python train.py --num_key_value_heads=2 --norm="rmsnorm" --rope_fraction=1.0 --attn_scale=0.0884 --init_std_up=0.0421 --beta2=0.99 --batch_tokens=131072 --doc_mask=true --dataset="wikipedia_en"
Each number is 500 + 25 x the weight over its row's rms, rounded and kept within 0 to 999. Layers, rows and columns count from 0. Numbers have three digits each. The size before them is the row's rms in percent of the matrix's.

# layer 9 MLP down, 256x704, rms 0.086, rows 210-241, columns 528-615
102:517480451499495508504498493489489534442494480532470457498420488503510534538447480548498512506517522520507548496488509471521527507493499500467469500508525518490483476492550492498550529505493495516492513461504520485517534517524537499502500495483488496487501526498485
100:518523515452479487465495514515555504494482485501475532490502502488520436475474485469500508510505495459497479508491453493511525504463470469479484503476539499517479525470518491489504471517494502474530461503468474504487528497465554455521426443509483509500519548514491
098:570491469478494496500491482442471510526545487513503486528477526513525474498501525540525473480415554513504535513473488496542505479490493496473498527504571545457526477503502503435505494453476503498483510505473476469557478517495515510502525522492550502462552515501538
103:523525479530501495543537544513473484490513466513489508514534499439504456490478487510521494526492494457519516510499475494505507485538531578483471490523506475492484474524492509538523483477521495519542518469485494429534497486478538512445482485488533501456506507524501
100:518480514507520499487496491486507504488448504526527522441519538512447503529507480511491506519520532536471559476509509481530500543537520474467523514483487489470456529522534496515513512504531485483544484506471526522495494511502501492479525495466517455490524570477463
106:517529486523511488541489478498515499513541486504491523510515473517522492463479484530493516425512488507505462503498495518516454473512553490512480493503480447496502522506476481534489447477482470515507487493512488490481481479472512477494460476499463492524501476499519
119:511530512476470526498522482490498506441501526490508509496481453501507536484480513474478511511501518524517511529490491533483488521476490485480513469475480495501532537535512469498527531481532505558444491497525525448473517498533499510536499504485488518490541520530519
098:494499505520489499539480492492488496524495529542519515513480502513455493496543509505508517523495528495519539493502507525472501490528533536495483486527520487462511531447467455461473473505464496454504514535489551498487495524504510497513517514476522458539459510484487
097:497478466497510487488508502499499450471480482464474482504541516508506536469523496499490517473531535485525492469499495473481483535495476510519501549460523519482505500508494524542507494544491505487524520460485496465490490440496498563501479484497509482524530503514503
099:504517481572526459530478548534498479524513507515521497524508477473524497489500537529486532495510495506480561530494488467512484501508516538515502505475510490479489508486530533510491554510500528515558501477493499464495508465468510513475484537511452501511485481501499
101:510512507529504501506449469510486441507514520478478504485492510518456518495483498525502480500537492498478522520520493480489468522416474481466481542516518491493522465489505525447538468452477548512486484488492528507479536505499493508463475493491487455510486478471465
103:492466496505501464442503492454491428500484460508502511481472472484493513484532476481474472491467517467499471486471476483459490444495475477564496518509497503516485497486500508499480460495502521478519527500477499505520547487525452448498483490500468475523534514491460
097:492536474497500473489509492486487444428442425489521446522467522499518491509493477493526538484525479434489504512489535530524478507552536492525499480506504526545538541523497489508483529482513499471504522467470508506515497438485495501503500510515493452494451466480493
098:443476498451513509471497490433497492496502505460512499505498480517508483527511523545490500527474491475484515535527508529494460517484516494461538515512460505477497499473510451445540500515524512529515524482483455513495477537476513468498520481511491513513496494457511
101:488489535535505485475457511514516530524489500496480531459503543551499514484517516521524541479473501502515503481500497497498489536527475567530494462517464493460520485528465449484483497555528487456480548483514461537544527526494511477479468483486492512486500516486511
095:511501498494525472513519462497493562498499483527499470493510462552471523502557488510521504521523543494520516480466487518507484525519533497500458481465540520528552509465443477518495492510486534466511490497513493496512502477488454512509545523520473476522483513544502
102:480457505576503497494535461484526488468507476548438531537514526509464524523475480506456524496498546511497496464536478491493515498480494493514478512443510519478492458466515472517464460505511502500508488496532526526486536494483510536515490511507509499491523510547466
096:525536455525533471496516481449498538533562530524551512510503479539555512540481481536548517471511487480545499494499494475500498490475521475475492511537507494430527494514498492490518500517504541553482539484528523508485551486546476507468499488472520490487471511510500
102:485517529513464504485494508465475500504509515540505496478533521521520494499485490477495495488449480544448529475550513479488479501508513511446509483504544496505498476543544518498469497517481533490535479549464515493524517447517522572490505550490518475513502523509517
101:482508492487564529512507500546517487429476510479491536499486525506507525507533516512487531486487484527530517490499527472495545467476517515486474480500472494506534493498480461544533492472511493537475489535516464507500502498550523492461488485493457521494485523514551
103:490505450474552436515485505490508525473477493511504481547499517492492492517495459525481499469482498479513489491469498529476510469493529501513496510497511440482520529500482485485498490473471438515521531482498508495516469501515495537492459543487478493537536505492487
099:495543500535501482489464485499485441476504533485489493471511510545449488513483479452453555477463473514516523489533498491521521466514507499503474484506479487523477488501539517509490491498487477494480493505550514524502470483454471510471529533547493514506529469512468
093:426488526510505511493481533503474467512505496488523501481528527495499522552550479508472523486531515486521472484513486533551506519484498506555507491441485468471479485465459531529495511464567479482519471453505485493496485507502515473487480496492503485515509506507474
096:501513473466489521497519484416558475517553528477518508467497501535482529491510510521464506506427496485539495481507471523535519489503536507516464456517468515493500512494488494489466492463480503563510490466519446515486524539519500517482526506513503518482500465490470
098:499534514479502488510484484525505501489508521507483464500514526473494455523467504474496506499467525510509518440488510474516553540507484483517512546506505474500503468499476548486465517545476513511487474458492479551504557515507520505465461492529463449476502503495477
100:502522511466492490527498500486485482481550502540507462512492487540486497419504455510502461484504516477483521493537508523483493496487542486466457474506529494547483456460472481482494505503492487483485509502552493516524494518501463483504528540514482537518494461519510
101:465499495476555548500546528477509510457454472504515537498497508469510518438482477472487496475506505500456474477485525518510513484532525499547463504489494458515499503471483473520508488526495488513505503535479498427539421520513458490495500511524519558467487543525485
097:478515511513472505499539495452503459487563471526500476491499468465470517516497498522459514503502516509441489497493480487455519533510545510546519504474460480520516521487515535527536510503552504513493503491487470491535526476512513495484507454517481505496532536496464
104:505503496517462493496490480487489542470527498509469468481507508504514463496499493526481532525511494500465513465508544476538463489482521456490482475521509526513518472507519510439493515488482480528493470548434483498487490504511515501497502502463555503502500506479508
108:507498460514442466490541475504493495540506489496463458523528493506531486501503496543492530479529494513552483519499494464482490502487529510489505509505509502494516489548514491460531508515489498505474525457509529453493506508491529565547548516479487525490548471474537
104:505469512522491515487488531516490489523465490540503490490512526464510485507518518490506503484500493511453515495459516521508524487525509513490513479501499530559513526462509491533492481480497492506495527463482486497404468504478484468534477482497546478517509522509508
102:504509494537467505542479490524533503567526478547515534474477477512521478522505548526501467508484501498514463476478471438433461448512518507493500520505465505518528526507501509503491526500448483496534520524499463467508478492531509516493556515513480510507471412524491